Part of a small language model's weights: vocabulary 2892.
Each number is 500 + 40 x the weight over its row's rms, rounded and kept within 0 to 999. Layers, rows and columns count from 0. Numbers have three digits each. The size before them is the row's rms in percent of the matrix's.

# layer 4 MLP up, 1024x128, rms 0.229, rows 690-895, columns 96-127
113:506478536477554560448466542490487538491425529400534493520478560488553479473442536507507499490520
088:452418520496505505536514538526481422541479543456524456483458499474450384481546492489569562446566
098:491605453514456504593535460478541481497477476476488476522601527508454483533523443475374438543500
097:407468491510525485494517503471479488488507520530497533532515452462540512398557513480508495448437
114:473474481556519516527582555488518496505509503466473524465531531510508473474546466518511437490574
117:508548500514493444457482484621523504577477426524510599508462456483555538546476451563500458470510
092:455479497412516561496484439527485506523503503459552464528472479404528464429482470491525424503499
102:439486495538522485532464553547541408501477458438461438583473506478473494519503563492497485466496
088:517489552492511495514542487470502504561510549543478505487551503427476535454591528479514504453448
106:478467515550530537433552516504509525525531503474446463448488537538468522476535472541476469638484
100:542460488470478519491416427567485459556521533509494514473536484531499514466561469486472494425487
103:505481512475471490501513466502492543446449523454517481538508545540598461472541504433522524461577
107:508516472486526486467520528566489410510551492485504535467440458541538495483398509459386449489473
098:495556449497539527501514485542507520500554485438463531445519487398565451451514485522571517467441
123:520476425575501530471542565475459547498487498455419481479408484526497507528494458479478521481514
104:481497476467527517499533548511449522462453523446437484510468469559514468502452520534522477432499
100:545458495514434486514475488536474517513545402441439495520464520566537559409542525522471476575487
102:512520485495469558519451557450485471517485528444547539451534524544447509491481475406456537550530
091:496488534564528391501454514503529483462503484479513465497485450473534411464600500477503462450533
102:514533452497493520517522464497522510521507550496503495541437491513502459495548466573525562520459
094:461551499472463544516459501532480468505482525468563456552516479476517462499535542506519449489451
103:515461464540482549520497489515465497520492425552486535468514480508503542522508578538581511509489
086:564423554448539457544447570471467500507525509517494511477495546437450533545509522570524510485447
100:498513566531473522596588579612541518496529506485407469529465432488554485580513471478539542483509
092:526505579483474451512498451509543525537539478492412481525441509520532507465431511490456499503465
098:508452530431526478585519470482553486507514537558515523436533526514450502492519495504584509548451
094:501509577463532486481410527480533473489547538468577492465490492513429426486519429478493590518476
106:545569411529458552520453509525523538524445438547429510570473469520479461526536536499491512536487
103:528493478510575512572488457486452577477501493440484530563446455519495512465522485477535473524465
100:550507438516469427506512536494521521483483521492467453499559485530517510471467562541421532505563
093:509495428463449480466500500440477494500487486463496532563481536506503462538497416574424538577446
104:573515479479446556569502501543461479491545492493515486537456539537567614484495520493498508509460
111:537501505479486516546492472446547520513435479498499479572561567530522556518498492506601513534411
106:421527453494462489536539505533506463612513481553491427416482567546424571483486474493479472581424
104:620548552572482467518517517522533508482457510506519566473457487529485528507489488481453490519433
095:533474451498577577558560525487497472505488542488475531511482511512491523413541462479527453531467
108:457446476506554545467455517513522553495558449503534424609540464523482472526508429449505535520514
107:473519519425519554457469578540474474502487466494480475461451448518535441541471503532496517403455
095:428471487562432501513483475473518542469487440578492508469593517486489474489436530521480514477493
086:579523557426438455547497495523520553517537512538480443440445502492532523476565529500544537472462
087:601512515538472536530476506527558522447537507529554479491499463454583431531452467535448411471523
097:537495464399532518504535486483505558493520543458485470477485506558489478481516499546485475419477
100:494543454466439514472510537463476540498497460551501563525449526453469493485531448462522508495486
109:532500543461502511596544495461450386546503477559522506476546484460544397595530478495520544467434
102:487440550460488452502482411562474495481489518530464484536560506494521562527440561542515566584528
110:474504544485466473465541539454481435512535530513502559474423518482510518524473500487421488584487
097:515525561505533534499454500507518476477529455496439564536424469468463452546517523614490455502475
090:582498509516509401401521494480467575481570487481497499485417508501514538525521516474531512514489
118:541533476507478450531511454518553498535494519473465375462572537476509481432575516470509535531477
100:545539463488629566465554543477486504478477495470507528503529514517497542541487539452501463538486
098:446508502537507480519485466525495514474457508450482471497491457477506486525441486497469563435511
091:591530480495510502492548502520463567535566479501426488520425556511551549505562549490542484575521
100:550521516489484506494504507417547558506459489543510538459540400471532578435525472507515498521544
093:539527465439570459485492418629503531512525514519497448507487457509542500471529552546519494470539
110:585487502510459500447465544479450429551501489539524530499502562453534486494537472446485487477519
093:522500457563533463520512511530526543452552495509497443487541410484507605440460445503411482531535
100:467484525451515465576490467495464527507513479443517539515463470519492497560457400477526545466510
108:508455546476546512474469472546478549511480537431422450555453453473472501488512492578529525467517
106:572444547478404506530445454584452429450464498545511592508474546524511495512537437530456468570440
109:484578483486478487473520417449525574476442496482489482431542542467506520500562488534474541466461
109:466475557471509537480496461454487466565501512505481456498509507504506424506589437514486544511549
085:471446511548450366588549505500484457553514499490485450505547515400539513462446457465475537426574
114:539491538458466483548460496480490548554491444490483560494535448441382489477522424524528516466408
102:570511574469492486502456486501451519411536533477526517490534562519551606548511510479512469497539
100:568499446497528483522480466459520542501499546423520455417465455564537585489464475478538442476463
110:458523488482522437451526515491474531508515503494565517513464472499495505455557465405459499404524
090:548514486485493516457528460446511587447552475565478588450549561476479521559488454419499466537532
087:471497511523452596556533555504480487503502529501471472527500561501487493437492463455532505521523
095:505434553574495469446536489379480563547462439478488512505485575477549477466469496503531458577515
103:531472470479494527507536491529541589454442476484471485474497512427497517473474523495510487503507
097:489509561505449495534422498512567485511523551542514497499444550520556497548498475482536575534481
100:436471484481516553486564492543476505533542495533454470428532494494527444519592550491511495463523
102:565484427457473521541482512442526506497534501521523553559525498433530546556473445526441495425364
116:505493471536474544470467561540471550515569535515561503497504496556525480481520448477569512506539
103:495581567463536511570452497525486419511441438499522490534496468488415523529478507459506473492429
102:507496509458510485492501530514508463634501466441499424550538538459493442427493486537474453534522
098:538577493514493577482560445408459464504559524479497509513461498549489508515536468466490475494472
090:510517472449514551465412483443483455439521529563517484518496523449438502501438470410490484526522
111:488510459548530534457464436513476572566509431437480472552542479515444470588574515480555498468554
101:541599471491513554544494508506491515532548522402450441508450522491475455443574571529516470468528
088:567500498499492449540465445519441491443559417520521473465464469483478548558481538516469510468508
110:573517442534473515489494515535551507511463438467503441542463505477498559494474516558474482535428
109:432439549453548461531551534556510492551490437534431490513517493525579463494490494548550529434484
098:508518576472568521459508576457459504470492464526501419499555421551485514457510543496521461459471
094:516557534439484495482573465532493477467529441563452530404501438536490479431464549431558507513443
084:527434496521461550509505506491484471504515605464491569473420530435531462434492602463528419507588
103:397464430499619568462461530487534507485454566453471437449432507499515487517557518550482521518524
105:498455438442531493471529541612496523477512445529477476472536453457501518477521501520409538489532
113:489518510502447452543545500525447488518538422480494490614491563425459516442560479509495449532459
113:461508448448496589500474470457473531395511542485470507453629555468565481439459480472492458500522
100:449548472444487552519561557525499502537546482482457545588518546490504483405445436528454575498516
098:510549545501451474534503436446485568543488503565481496444524478480532492438631429503476499571448
097:532467504566486529436502537489462433535511524480556475543546515508586474505506443517519558485515
107:507529536491513480590515398504528443512434480531573484441497490447514591554576484506578508483398
093:518481521460536545522520490487486539431575496508488510447510493519579509540489515524555441525467
092:544616511514486474547502483527486521510508483522506494466553543484437500454462461506477496481503
102:463545530552459524544558508441490490466567465537522498461598463429470543483489482470490501527473
099:520534579531533542584490485480503481478440568518564451473534499499451496472495499441521512486483
098:528534501539496549512459457459501512439457461478544573548446503487487469552505412561539542485445
113:467504510457514476534469530536458508491431500485493405477537434573505505491498529487551461567489
098:527537587531475535515455545501515480558499544568563466440469479573464454442576506479494498535488
113:522533514513503548553550473553457486532457418492432546568529499467598556528477514416482518506435
115:477519391462487456488529522510453480451579489517506484512470531450533509579475515437516526524477
109:490526457490524557464515524459464471502494513548517511456447481562563424503504504498571518589476
095:487518473507532531440508489470539419476497570554454515522499595503475471576468428463445496528594
115:455507523529501470524524509578496462420519582565543407463547448431530493501497526474481442536502
103:457475489525462515560487548607459534416512486385521439543545542565463457371509496553461482509501
113:490448528510485530528511470471460555490502474547484543547535530442526536433530477465500523488584
103:569427485497405506515488520511473481448447539405481501488468389543530541419526441495516527505453
091:493443512548535508561515479493462521496500491464497500560504516508456549559509496528533463487472
105:500485503473534535566523484489495541539495355503494471544457548441504459545540490483501450491461
093:546515489418509512606547504463465479516518472423522512538479554526524531456456535462488472523514
085:531554457479496497518501505460558562546429438489548426437457555496474468527433492426513481462486
108:492529519542453503531469442504486515494558469474523468489444522506544488479534491544542419490505
098:486543463448532507487452458554457559404453446503515491524562527530452523489460582556442532489477
101:533458495616488502536519510469493492512482442486558474491455547501458501577549503504580539493454
101:423483495534522517442489508466493463578495559526457533533450401452510499477503484535506514485533
086:479568486422547441463566498508513477454547490579534512553476549502498383492519425423487422574521
087:502488467533459571477517510555464469504506465494481545516476479515515501465513524492471529471474
095:569485519482485559536497543462554534514544442480466521475509461479452548539493474572585497403496
095:482606448492483520496525512434465491452525498503523532493455458458484478522508425499493565472530
114:501507474517460534521542382482501537450499460487478521508489534432412576576443520557483520500567
089:517562484447480415432477568504497395449527505506565500569541487512466483503530528508551482523475
109:497486486501527538562486501497544612510472455516498487542405477413510467490489443499530471504514
097:523499464493471474496475500407536389499454508486545511528456498526505516531523520494490453489488
105:533517477446497500523449504566536494550475502483495497538600449521485461582452523490521483455526
112:539570544552488545476592443544442473493474522453496461477432463514413484534545479497486468472464
100:499438495535492532506459484466500479472519486512501452457467434493498477450483533462544487417504
104:457491454578481524531549505456488574522539454528526456503533468462520557521482477489487502518450
088:410510475536486580487531537524458506542458489587502484510609550490473517526508488513480459428427
100:472449498471464567464476502629407481509470484504434562459513589470427575562494473532434513489483
108:500464554492432556490481502515576504478496467568497480493568428440443508483486548529504472489434
106:471570490527505481490562465489541550532495514485505415543436537500532442539527510490440436524493
082:531499505561503509516449495463485413546565540423559538476488435528532512492446466566483567536498
088:491516446521478459494499537512564511473561534588466485491487543424527492567505501490562420553458
092:472527455527517480598538466480507558469508585456505480491497537508476561474421452516520501463501
101:552506523608583483510523506488449512495523472535588443495433532551488471486449496460535463510499
102:576512558545517444519484444562446508540482457439527537514476450459514502474462486496417515451463
104:533541546528439477537548491517458455562486520523517369468508456513575558521513460444491505510501
094:427525472500478491554516429530509495516424503593512526537471486529513501454462489406448466547361
103:484437479470487395499536502434427516522551442463494478526493515513547543507512475453472464516558
095:526511510549522473477478469552531400507561455509468480563539468485470469500542412498477486498548
089:574468455510562493574488504439472513553540512544493531444451498483424491522452529378504485418523
109:449452514480469445570531541456515511474500515482485564536511545482616451496431489502523494498526
109:498507496475587479519477522552472512481509483470530490512428525483509502515494500523536599476449
101:518545489482533495531483527506514508491560531509425519501447525503558538496547445514384490458502
093:436512503493471461572465521539471548501502527528428443549528563539470490478553502507466395446499
108:498543508459559495489529534534574421485485497518460540532528511507463513487506486444507518448580
097:490573590475478468547427473531474512484502508455414441543511494490522494507455499591554560607555
098:541421495462480472565457549495520587510493504526459498514491447474510466547500441527436482512489
092:464554444527440498575528527559572449531560483507481447476573523495485472494460509472470471520505
093:494498558527574548520499518475517490492484478513459437517512510498544496531488449548539448526511
113:460481555534483549476433495508485544510441504520484485418484521497419517502534477449526470465492
102:512499510518567424437504549535388565506534490534445512478493516482544513439564482497525478508496
097:448544476409409487493470478492493476478469527504522567530401579475494523566557521482432450456541
107:555549504479530479476470484458414516479483503451468542427458525565462506458505503551466512458461
102:495491518536460465490544500523432447483484483417497436522538451499458537477470473535554463519464
098:483595437468487492513542546571500563470501504464556512546492546517445536475549501529428548495423
102:477482478568592539482447489476495447555536480396541512446435457550493546489490441499522489544537
097:543509514567519495537536451497582488481447520528474600466491488466516487540472528511506590473467
103:471510464484512521370541518503523532557529463464487515487517511568486547481433508593513485443501
086:508501543422482557508458560562539481521523525504497506512471454488521456446443471500580464551542
102:491528500476489519477501526418428532513503475462498474490459546490472538527483480503433531535501
099:510508541538555498554486510483459519437524577484575475471433515537545523518516442419520559560512
094:484537427517515451554485560488453520533482421493590459473525476552448529498513496546539447491523
105:487500550554459532514526483479480455552558493571476517515574475417540488447520498444449448473547
105:550482507468474528504525529461479482493462433457406583530564553443507536439489448516539500461449
099:559500538475530445532494535424527511434543545471492555547569503524477552530499545518537490497582
089:526425561497396563513481504476484542561486490532495542492495516491486547487492456444559514523586
108:541575511529526515559472519485478515511449449512463501514559463480497550466513523495553532483462
095:490575545524505452501498504510465494530561527472501499434532506477528541513459559500481485504464
100:545504487503439467501473551528505456457536500544488500510509516546507519478416506487493506511446
103:524526437497520479511486465544517548539526442508478403497481486544544432537579476517433496437501
094:462477512521467474520544481455537553461439471492528502529563458521488483589415513518486504447433
100:506412497482504556503508461482479426522559515485472445455511438513501483473511465420576445498508
099:458512512485493532452520496508513507461498451522504546578449532436478505453466448518520522526474
092:425441466507459489434445418523480501422524483464460465580503486520509553437465460412524540496511
109:480510517551508510576499571561539491543526559482534559501478443521535437435458576474513557420480
084:490480538526521437563484393510483534536522473481500551504530518504490455563491465543510468431439
097:545587391426515527518492539561497524510519561457477576455495427546524493498497528533468442436494
096:484406533537451517469465496469451535480497501557518528469459525562574524533464459523574485471600
111:433415507508500471508507454442452425486556464477495470505563531526464601493551491483495432481477
085:458498492469530575559539427496555463536441480545440471435500519517502511504477507528491493545513
094:506472464523554498487481518439517413516512579458521516475507483462492488545509468574525517551498
093:469450456513519478434509434492581577487517520497570444450439540492487504461508532449603460544512
108:449452484526509566503492493582467490493455539484536485531490451468523561434514553478506488497481
097:484557478460518520522427527505441475497479494497454524502563531462481465452506489502463472464505
095:456463486557544529467533473483511490551543513527444552557501425420520525458516490468465467569504
108:522555488510538503441439491545492521485496452524538502498534450404442537513432491557552441474534
094:538473512444534532477510464492492534552534494447491450535522517498481454525473448551507401441479
098:481482521431480428586552516518505481464569500450506489556423506479526463527430498401440502434519
105:465559480586454461475464487579457517503533470540519560548484475523488493473435480392492468503437
099:527532526503474476538541471530545560429629444408452536497550519499562521486540503583425491487556
090:557500476520472507536463535493441540470466457477478513528429529478464513570567432558480505517434
102:587466442578565496435563443540457561440512486522462533491496518592517507411515500519507494480533
107:482454542460545510431494412448490476472500441489489508491464496497427431502418478477533496453459
098:580468474602446511455553491504475469467463515510472432486477491511546535432448450460545497434422
100:489527486488570531487494458469541511457539466506516516441506575536562506567511462489466482517518
093:435441504455431553514457533527506461474537528519541501510539489557556501496522476531527518573463
101:478532460568470503512458492465567542511540498455482433498516445504488511465449478507484515435600
099:521432513483559483495490490476572483482505472555455523472468537377496513550373577423488469544542
105:433558552557479525509520444498449474477523488503460455505590547513511409533506483516480470502469
110:508526508463475537507528483453509512484469500575493528538467478458517546433507507443552520491442
099:535455478514556543527495442556493469527623491529510596440567476489554520506536486412514507578477
114:472490560454490432546479458560512440457461469500563547494470511498535488479513472519490509453455
092:508511464522539573509502485525493483522505485421486523458442494460537548522526436520529441501486
# layer 4 MLP down (transposed), 1024x128, rms 0.223, rows 690-894, columns 96-127
106:463478492533441520582546460526476474468514477542464436508472465498411476574554484530550528541576
084:467513557549475457537500486481523522537502634473445614558522512485470496456502541516429492501499
101:510492529455534520504454459532503492503517528547471553417404450506480440518517536470527453476436
102:532469505488423527491554588539561509480457506469515560523544509546422524471529430543506504518439
118:517481475458427491547450488489479503486502451515485550537561403541490416528464486507576441496522
112:524462538481481446492426478446451400488523480539459560474461471472501485469476492489481504569465
109:505503446598420487474476521556488460542477518491463522463463534618485530566495478520463534506500
097:478499516465456540577497499513470473451477582509580503532529495427469522494504480486553439514373
085:549452462541406484485483481552531501420515499501511516518525432518590510562440487601529461561534
099:415522494519524488456456457483484518522568460511605430474523435434492535477517497429516494412464
109:507464442496550475516502536538512572553527523508510509475438506520494461513450559470481585501401
111:448543586453527520536472497497467458522508497579497379507536456525448575513530464491505440510550
095:410515555501533481465518498463506556471417475516535530506474541508509503515484476572499519478496
111:482532526481550559544461537498478510521496542501550528371536529485494497526524460470463587483470
122:538470508545466558423475577531465505494526527471417516460490506472502460484472447466395469461466
097:474461524555543433515434470514501473495451460514453470491492561515441587499497502442484525496501
093:437465503513580508491456524473554505543457554549439497462495519515528500555526523513497593536506
102:485506579547498496469463513523472563601501490494588491538497498455541428489524488463517535553445
100:502557504440478540527520475556508504473419461474510589480525546445451515450414494482487521470473
112:464577523478490462519489523437506546609520519495504506590504561505536467528463568548602502505498
096:462531425587491468478525560479491483495528485529447520540405488475503477510476486419445487501581
106:486513451523515418536580516464544520558535482546434522497405579457482465461444525516526572521491
092:468544513538504463468485504520500559504551476495583533449507552488503499451483544461479476446455
102:542518528504451483464568525509484497499570518463450500529549515484522500463488497453485465500458
099:453496556501487478564485441542505489548452455517651540507499539573509465520528541452581496466547
074:494475462555524475445504487530437485453510493501504499561483502460485527488452517540479491442569
084:512466435491509465433591489475458540512471497470506517489466513456567513528457536540487417488509
103:503509427579512527489423565399536528522402495496497523497481468476476537598514502503532511546496
109:543514511537451482493509495488483492531482494493542506496532411538493471497477512526482473456474
085:485480494503508504558549522499450466528495492486444478526502566478587495470426491443504418496505
101:551438468458518530501585528500459503452490433447482519584505501525556475422469469512537555501496
104:502560449569515515504500494530456557516544526500491513470471486538551519463475479469479493538483
113:450469471480507515485481485527468446498485500467515631576492471450544504484517502537529567497425
109:569496534490544510464458488504537564481524535400473417487513457504584490532495505496533544463568
107:456488473511530516509497475484516470499529450447544501490479496523561488521539513534485487493491
097:473521513499477523481440466514498461487482449494525508531502530516570490503422482537431517498459
115:434504430443505497537552522499540525514485443556509475474474485491548553442477481497509532538529
099:549491423509458553503463511476535518488515533600490577466476520487556531497579529545463490455508
102:531509559545523502473494517536486531520477510518392442586483460473531532511491609442509468403569
093:480553514509487467558521549461469524527482511538529522511458543493511521457473527406460526541540
092:477530484456505520547476511471470523535530514423608471450497509519464422525461450514579521455506
100:484509521569470539463458549493479504511474495500461420494462460429497455495455468490479507458509
100:507468500506501463558521527483500423482481601455492494494444555425483529478496538531551471560499
104:495420482466524481521483537517514475517491552522424487447517449580477483558532515487512492431469
096:507525546466528461503535558429503547423510487403479447515472502485461444555503458471542552497456
107:557486494495526478512497543516447462532536527445507532490524518473498541447486501501500516538505
093:552469452457513556519494551516546516530402513461481484519513499507496573528541540460497433451500
074:482465550468511537479479447545543449494489533510602517528552453478409559420433476549548444566539
118:483499528543501491499497463477544543535473581599487539527473493521477467547570425575534574505520
096:485543516549487532517468552496526508490501445517443524492460492477530431475476466564466560542516
110:555522377457494493517490506538512499478450471542397553393450492506498481423453500465589445465466
087:513399513511513490508506548517495478483489484487531491452570452523493447509490474548400534488418
096:546522484473411542564520465501496525524532498525527485510510413509520493525449484562550502440514
096:462515450475408519471543526496499522538430405488516465467468507474565394514476473518428498560556
116:508527459516571447444547574564488406488502468502553507527495436476455500544530481580453500517458
102:531484466516520563533507520587522470496514532434475427506546471470436547496420540501536491439489
102:504559519497520526442487448485483566455464465506460504511594462509504553512436518533527446559505
107:516455467457516516471539539470487450496465523520459521450470537480482557555506509526575500490539
115:512489562470473505443441503522454433488448508462495522489505463466484526504460488496509535661479
107:524453464492534417518536475495548491514464544496506483491433529543494567542445545504511462483611
121:488477550467526472494521493499466569525490504491460511494467430483515485476558499473496500503458
088:495534493506477497575481502558522462553456513478511527483494482538490463549523415435528533511460
120:563495478521466450475492455402588505520474579539506464539454456472549497497495510524494522489406
107:460490490431520492487545472490549430508517494504616482518504487404482480493492518572550452515490
068:477499563472523557508549558546497457478507503489498543472573492540495417525492507537535496499538
125:503537448487512402488518446561513486549458474421441491528465470580528498389428508512494592421478
101:484488464503532507499492569538493480515496486590544479566454490506438524498538522539540525440522
090:483517478484501483422453462517526461499521490530516548537458487513552502580531535490594491464452
102:474480522466500501456497540465478502550519420540596427553501524495545541516537469525445469483529
112:494511413504494491505502499457480449483485547444423591535471516500469470570476551464503529530442
075:530471493532524465476526490445434529513497545551451473465599448459482558498476530531508523458543
100:534522469466481519578459514491513448489451438501485475497587452491512473511466510474544518492491
104:509550475569524419544524496484556562530441509442566488475491536560585505476458528468485457486438
109:503439458498448504506413446470442474498505434487440510527476508495523484484489545507414473542534
105:462490514510486543381439446481507514535489479485516583472480484504496511557569505462452595540449
112:496507512518474446507525452556540509447531422526513514507497573466534478441476568489461456441496
118:533409489427518439507581538459543549525456446546434482528494514529452425474424552540477508515498
088:443447474497502460431523558520474555520482487452506487498503439511475479430511590517504567453512
110:437502461501534506435520470486548512416494570365448507484481541531551436429488508520498473480444
116:519447503468470448521537464512495491464481456501545529525526471481543530554460503494459526519445
081:502527453566485528488471455576553423553507419545625526446452515505458443479518542496575449534453
074:523501552507531469552526481518506528457541517530428485500536482489544514529474548451484546481521
100:554512443480504523461453427472485482513489533514501659461438466441496506506519531498500466574477
104:470501528533548531509472472554514510494498542552515461461572554531417532479462560432539521493456
086:462462483570563544460475601477521508552543495478452510499536444460511510566419452514488475534517
089:528447568555511528536437481474525508482504409525473558532519508545490454582500508499471520460453
103:608482449518449537517465486526470532481540458558525488456477493474464485462549479433509476561517
096:446499443508513488585444431522519435451545505603533525485518497508551464436542466556495534584473
111:532491494506451588553486451422545516523476547592485445518486500513532564424470442475535521515452
097:522480526551466509507550493524474432624471528523473464494460455546467513529480521520437515452518
091:466468566495513527490489463470520447462483483547564420534497465520492517477553548476518475457513
077:512467431522508561483461573477567451527482509551566521541537442508409480532422516447439493581492
101:530474502525448483510458487473507439480534503541492463540522502543535501530513517534477521540573
081:548523489484538468433461536466525515506563567435543455464530508469474562406457539473556501515481
108:529513476460498507521570514501485535455492579508511490465511445540568517515501486501465493442517
092:556446530478509494452512519524462521533441549528521516613507534535480484556517514413523530478490
094:509510517474525484448546538543457435517466438521487435477492543541492446508477536510459473479496
100:463519496498441511471480561529509520425515457465541519558460485477517523504517450524425472465477
096:373490466509504483539466600535459524504453476473440511483443474514461503548480480483551508537502
113:428444487464528463452492474483546414587595421505605497544473502516481508490486437531496456490445
103:504590556534491523590512472478463605505478481500581483509661471423484504516493590457508504520511
115:487546585451455514521494569509548526489500533442573514570519424488472500538540496484470473500539
104:473455563509489445456472532529496516515446515421415556463465519602448470486520526544495481535438
116:483619524523527445559552511450509582456527494475478455458490562516490415454489497483452498453477
099:495520489459490528538501494545471521540529495449604480481576444507488560485554532546458595413499
102:544487493492470454539481531456484514580468485477469529496482545506512520534506434525542530517568
113:458450521522484455493462526448514472452473527450416457533463475505481513481578483487464508500466
106:464498482471562447513526480498474536452465507442592558523419540506548501481488503565454480478510
102:521499527392506501512472480502495502513545512498430550486457596472495496452407548515480454493462
100:475529420521488464431536531449478539503458476498478487484497560480547443505513543533527454541499
101:493549459478458533484533508487463469521484536478440498510531487569504504472493435500569541484507
098:508414530435512528476509456528476524456515528595508524474539531489564503543505575617513505493523
091:435497508502454524535476471446545415538515504533553518503530496473532531504527472569477535506526
104:505515477531519458481498409513542513461504523473510499535534469482525477446505433506492534515504
103:474464527518471518578483534502526535484512544469458451521467516504533471448553453431601507506530
110:502556415571537475510488511489465428519502496475574454490488515520506519529446483513508482443510
104:571502466515453508564550516548432470435590499477487578576499596497542463468459500482491492519509
081:526506482581473556507462524499415470531492486437454495490542504532443497476478521556439530481511
098:471554501523480477506532517508463563480527574488535488562424573470540489449480467545534430492491
088:440473485525549481491462457577483568488467484581507350556537468562494476431522470474457467541536
106:454488481510490558490418487491518481541533511520498539507555430446446602481511515484476568418525
111:514543532464479513505482538564497565544491561442446493509506492482532484520515514447521491509467
100:471492526488484522533496481520472382487516455557590530481534504549525510554581474489386491524487
103:456486535462457537447515479427532501493504460531478486553471499508477441519428501510496476538567
096:526527422548456517507438491495467514537455520494565477566509556561493437480496511529480480444543
108:524484468492427508414544565498493454454496480584517549547449532495455513496471477454480555489476
120:491566453519490511506494456533498619419483553555545505542448554513509502495464524489505437467522
081:547475506537461581507524558521456489529527521584452425448486526507467515445522528530457514482566
110:465537472490504559528509483562516546519480454543466466488439540559492434498533454487471543499468
083:446507489523519504527521539519476455620532554546499474451472522498513501570481465438512498567461
100:480479511513489535547563562495551511459512485502601498495535453515512525534533565480445439470490
108:558509515525533472496481526564504522484564516503519500603514475515528483456430421607531523523574
103:471477526476480520519533463477450511527526409506518523543546516494579463542461538529451433580561
092:499537537493519500487509560528507561515471447501555560501566558490513484483503547500560513480450
085:487535436488518381589488504514477492468510530446513484468477525532504505465452462493453576474472
100:544551581565499486531525455529440479540470468443513455517553486519466482500497502508532487483552
095:489516459489472510485473453506552533584526494562504616521484435446487440505497491467494442478465
096:493465516426516546527539457496560417455494534467461403461517585574446493585507533420454432527491
106:469533524494470487508477517502556468495505499497529472544515464455521497505523499519583496506507
094:558557497468478563545480522471452533490528500524499503523520490429473461540510421443430525464480
082:521546566558471540504453488471517438498495583587473551492509580549472486437466531608490556461505
097:444530513568485558554500450469423475548452459518431494494518479514473419503512474475564540557548
093:465545455534482551524466503519428465504493468516485527514519493482480441441435464493445455524434
116:458555481503490573471467457456479569525537538477512518491453473536473468529494478542504526531490
100:492517488522470456509513489490505499469547457529529504463443476514493511536530473494508471548463
111:433489528495579505513407545508467501458481473460543440508521545480541515459485495480529529502495
099:549532498546506462513526533485452510469509437539599437436427494500510496508499564442453502516482
104:461496475475523516501457465473471571547511431574545446513538473528482467499476580479474514503521
095:460499491496474486484527617436522532533435533502496494523520478507450508533473525512453457489492
104:531495439578474529492522452387503511519479531551497503520443541445544492464496444544456503558548
085:491458490478495501472525453505442480434468534531492456555484495518467489524450526506420470449506
094:489458459444473476482518430411453477528544476508423493552456526482473506505600563500460533451524
104:524544430466485544491481466472539482469523519519538543534565542562593463505502528529443477459601
095:473491412543446470566496478498402496472526504498516477493523524511511509522501524549429530504511
093:492464542508479545453531548519542560492425557536586546482537503564510413437554443529478488462459
114:467481559527517520510450554449510532491459583508517465498499521579464561475510475535482443477521
116:491518559497484551586479486532544477553534489422532476537531503491504531430516527494482509618507
105:439516486568570455428485482573452588529527522552543500536443444467487554479541506512507558483520
100:489522503499483496529527465527517516437497498535489491542530477474506545462505393537537509436407
099:526485444473536487553511501488508526493445543557518480548422530516577429539495524535524539499527
105:503490505455515550500525486494535467514584544595483445495543496555539505491522520497588550483498
090:463430532580460472563470537457497502486474491507465458465471429485492531490522580501556489452478
076:494542519497530504473532515553579538464519571526469489506540499527499503560476561432436528458483
100:523557561485482463494497425531554513574448568459533577509470527518474490492417531532490542450556
095:481526453516415458449426524577479476468486530441436521523496483435528441483523470558487545502403
111:455472559546549500492469492493520529510499517532484602487475552456492550552481538410546510587506
112:510613427516444503479592475486505470514501523487567524455491480479484487511598551514448513567553
099:580451487474466480556521528440482509494477470431525528488545465431448537500578511539487463482458
097:492462550457553484404436484520498493456458596438508528549516477484385496530481466500549520512403
109:506439523489501486521553496429470414505569492461467458486473518450480503423534555482549516490449
089:470502517536472497459459458510533510508485474504471456603536543476435512463497487527501527504473
108:511530504551480534553470573479523501456526485530525479532472499508512570499525476455530476493478
100:539499583549469502538436503408518499496482520444558556562525542486488534444509510473535473545543
096:467475525477514570464481577498561512474504543468440522504523499482479512477505439430417525507398
102:504561465484468503435433521493489427474568470471448557514502507506503453463498505535466466555501
103:563483403524518486434481533494491425429533489458430542404531535532531506462489449402456427528476
108:447510508510561486608470526546508469457448566495532528458571521510555492595504452447539567459497
104:482478524458487488571501508424456492494524450488590484521511529497585471502513554585508433443536
074:533515490517489562488427467496443428465473516448563521461538501499514506499510537500476568473522
090:502515521613465473431483538518543492436539542521504529477537508523453554538487489527488554489500
095:511491558481560544426500457556556444547587542476491504445510553504463508575517518493532501497543
109:554519535574534480505504586506597520484544479488461568502511566602458474491557544482588444470473
102:470492534431507488455487485498509531460513485446575475531471456430573470447463600466528505548477
079:487516546451488570504455526516439524391475466418492502515491492499477415442428509510488524440583
087:538493500496478518492490512518453483507447533557529525487530454438527479470488539469447485452458
103:496443494405514620493455518503463506490510438526461502460491592528463507457525413490507483478450
085:532516475550433504482533539525523526539540452437524487451505605530521489482527490485503467498492
092:496502492515488560462452481451391485533490481548496506468440552510532535440506474507457552535518
107:585462500418501513552492519407527416381492573461500502496450493565503504466507531494597393529429
088:433477483586490508534596542485608523456454500500553531466461556497479526461577535431462510530548
100:544576506562513419479481473447523450509465566489464535540555435507539518508585496546537560564520
106:470544508532444512517537570495555501490420464470505519568479488509464492452498525510513416591570
098:457536493511514568439438548555454505522398484462500501472575546522502467462503444447519505478541
107:539499493469463510464510451416567471471491525517408539485437417468488507491490518526537520461505
103:435518544509447570500528586547452579519513493487392499531471476466455515503510486503473499527483
113:529537438528540555370475569499552498517468463476412476420553509494522443479468482494474536507489
104:492551506478567436496454525531461508539470552428516481488524460485485442436444482509510432468474
107:498478530521576453483477521491526513507444516454577538456500415435532504511499461470487473456480
087:523463478529497526546467489475460576452440483465574586568543526537492473485456523484540505493418
101:523456533428472518520495569469579480523518533522510440476529507391503509485479569489474516538453
112:540553474566520492472497438578536529528439464428529510475490576519481482416479536523396554442498
112:458509535515473456429513483502474514568485501449444488585510403553438564508460578544481531507484
117:602466475498488504523485513504541479468500517491443493476477528547489500419437456512537422545488
100:523483513530525443457495463514456552377419501497479521511492475437584475475486522482580472424395
070:514478498491504508455496530523474460449507605453405448477507516457509543516468483479488528436538